{"num_attention_heads": 6, "num_key_value_heads": 6, "norm": "layernorm", "tie_word_embeddings": "early", "init": "uniform", "init_std_down": 0.00228, "optimizer": "adamw", "weight_decay": 0.088, "lr_head": 0.0155, "decay_shape": "linear", "doc_mask": true}
Each number is 128 + 32 x the weight over its row's rms, rounded and kept within 0 to 255. Layers, rows and columns count from 0. Numbers have three digits each. The size before them is the row's rms in percent of the matrix's.

# up: layer 2 MLP up, 768x192, rms 0.143, rows 88-101, columns 96-191
# down: layer 2 MLP down (transposed), 768x192, rms 0.135, rows 88-101, columns 96-191
up88 111:137116107126139031107183160139142081116094094152144148102092084145118137146130153164119153105135149125127149111158156056110155135111081113143133062133124141091109082095104120160165113032078183145120138141169174109104128184129135101086107182164091197132132139142189119208137091130086115116
down88 113:140122126183138124141156155148178092118097125091112133150105151168109126151084124102093161089133151099097144159116154104074140147115112172073132151168149139069121112077164116160204183136170101109152134198119143147107168099122081152191088188175112100075208083147187136174106102159097094148
up89 107:168153081133149127155077143135156166140116142100155083166129143162079103105080176119115101129165103084140089169144080127098095138150167067119076113113137156162151071152194130072056130169134110159147128127123059138092175112105136149187134120101127127115140150110145128132159133190147137102
down89 110:147042101148117099127081123084136132131118068135120155106062172174163094181133158162066126137114094105130106165198171093150095152085171111156148152078141063145119151086139119125127142102156135162105150112113109110050176113053086079113132132120106100122198160104065152128141143158141073103
up90 123:143118131189114115066108142105180149112116134134116149102146122129080087155109183164136131107131142132133081103101091126074183097139202102133106209133115114142098102123135137094097092122155155133182162134100151115112109103103107156109122173152143126154156134172139148178187135098104111137
down90 115:142153088142131111084143057132116126172176171185147082110085125183126101149125162165149167123084161153097121094105137104140137027156098046123145125156115136166115106103126149076111124185060132099188149170108145118160084094133116138143123140138153153118153171128112133107103144144087114140
up91 099:124130115115182163109196207140166116102162122151113114162122160178115176128144120086132125177151146160100155196076048140149144161147088192097086099120123141133159103125124088133111114145142107135071178132110185173136145110141081098183041089147166183137120044110133132133164107162100089117
down91 102:125206122134125159125157096131100080138076110098169113127139088118090168135152135187116078130123161164107174149076163104084027089147104109150131134121202152166077152144129134094161115165169117138126103067101073117160156210149170156102137110131149109142136115152103112139172101080148072212
up92 104:158204124083104181113120163129103132155172154122110133126144145079104122136125156071092114105134118129101164141124092107118120189123172207119077094107076113145191151134090132129106117158138034149111130152146172186136155129156077113217069095135180161159111106104110142130118132103120118093
down92 104:145239117136117113141114161135108131177119166128064181143150129092122162104083049145088093137107098131147136078143125149133088147137076126145102125192090106114094182148172082145120088090112132092146151072144074141133105181157125127103151156120117109176113169078102156151170101126113110159
up93 101:101133166155111121096135171172118083117160190127140157114076084164060101160117142081167134127130147093074117160136079091100125110153126102156154171129132109072082112176196063138112121111139175151075115183160158110124141137052130178079129213146109190095152138166099160170108136074148171166
down93 100:082125147096079152094131104115142094113134194177129097051116176154102135154093140087128139141135150172089056096124098135163125126087076078140188197106184169129125102169120123116098157147113158010158073129119138089100119154141156177091156131118121124107080149126142085122165076138139103150
up94 099:116191117133159107085164106110070119124154122085131141104090104136027112097097129126103103183111132115107113193165104152144084125096123110182133064130092068101094089187156074156126167172086097116144079168167132154161136182109112144162152161129135156115161206164063095133108127104175131129
down94 103:140144143120116108103132159160137137107088134093083100101164130083149153095143152147174073095129117146118134106166112163148121137153112138175153143137162140122064079125134164123115091195071131114157089159186111141115110199145209092114130182153054138197158100140105128161165085104113134134
up95 088:145106084150165160153186133072149094166093102139129097141118120159039148185139153081150120111141112132143167146216094090117137145144107096131091129141155129050114117126112036151072091130093136159129100142124185133129116148126169104157085176159105148113153095102163144111127113137090119139
down95 088:133119082119110121088164179147170130162110145069132101107150155124149145097056117144088150175147175161059140110067110111128144168137118154104146211082134103164120162143122135117143085154174154150151100181106145131120159157154146139094093193138155107116145145146098113100135136107166058071
up96 086:168136060141134144121108082113204123166075117113176139098147091154106134092110153098084134164112160121128149176137157035100132131086145134171066143094138085136092091070143097129131165168158126124103207121107098169068062125119111116171143097099202156088077161118130090130114129150134145177
down96 087:100144154156164126099142139149142144148078142108085170150158168119159094119145145153135122039146145160151104050182097129198163172091160164112137122113146081106083157104107169181130078107170053112145081060162079117101069106101136145076133106173176139142139113106125089160149128135122103142
up97 101:138081115122135105139129095120127159100122121168129176155121054150139155134119118170145118166134116105154140155109166165104071155101166135129104147114131120119151107106110148175103120168125144133168114119080090183081099118093150191107138122117124123138112165102055093144082126139109147171
down97 098:142196138127152117148123052061143128134139059129188111118108062135113102167107170144091130159082101130107051134090102148205109061120116173146184118128110117165142164088096112163082108081165117120175126122109123103129199138122114117123166084094123158086128111078156136139117052131174208124
up98 095:132138066112142078120053138138167147102107101132153227124106140160114169063167124133119132125152139155066105195129132126126046108139122136146123122106103113134102108125114210135146035129110140131119144169155111196114129148080139144124111155080128166156116099134153134158184100104075171122
down98 094:135146141142181067108073120178105151113133128149104100152115194134166169162148133128097170130097133126147129162086130109136151150114079098147138135157118132145061170102108162151109119172079124129098096185109128145083099195122148153053146101144137151138105119077035073081113093155180158115
up99 092:157140134157149060195123090156039140115120119185113182094103160139111177128121097110062157108131162097062091170178124127147147151136127113172129099129170132108145126130090135141128093117138117093114136169131038181013092082137133134115126123200142240133099151173192139151157098180068154153
down99 096:123140158122129158117090118148154181160152163097111136099168141124123190114152084094145168145175144142135104141135092114113159137121146075144079122133172165175110105134135117137096122092118128168125088202135157120094162194092138139169205096148184170121052123115134103110136069177165178107
up100 099:108165108143157106075158083070067121177164152172205169140092080126047077109179123129110180141138148071121088123129149169113123142149157150172126151137057102087150121127143142121103151148168077129110115200098175098060123123076135130169109139150117120094152165107133154124143083105158116150
down100 092:139164092094097134119047179110160099154111171118147175115102160122122099151126125147114221148140132145067121134113116119127076123131139098154110142163182158089117141125090142119141071132173188155168081161118133109106120155079118124119103152074128085129119102098118137129104153093097121093
up101 102:108120121152131140191089127117142119102107127066117110050073106136075114162180142103125119102136121132110165166194120125067091187128211191117151147134132171126199101125157094134108132135082158115140092127118161101117116077103114075108115112123140132167177104153066120104148102199165129164
down101 107:042130151131162110161094069134142134119110085155133142081110162167130157146124145121135067163121148117151111209156104119132135128103113113136163170138130140105153160135085161112139100223188137102038101130126086157165106103106194153168101104155080132110071094114029158105190162128185082091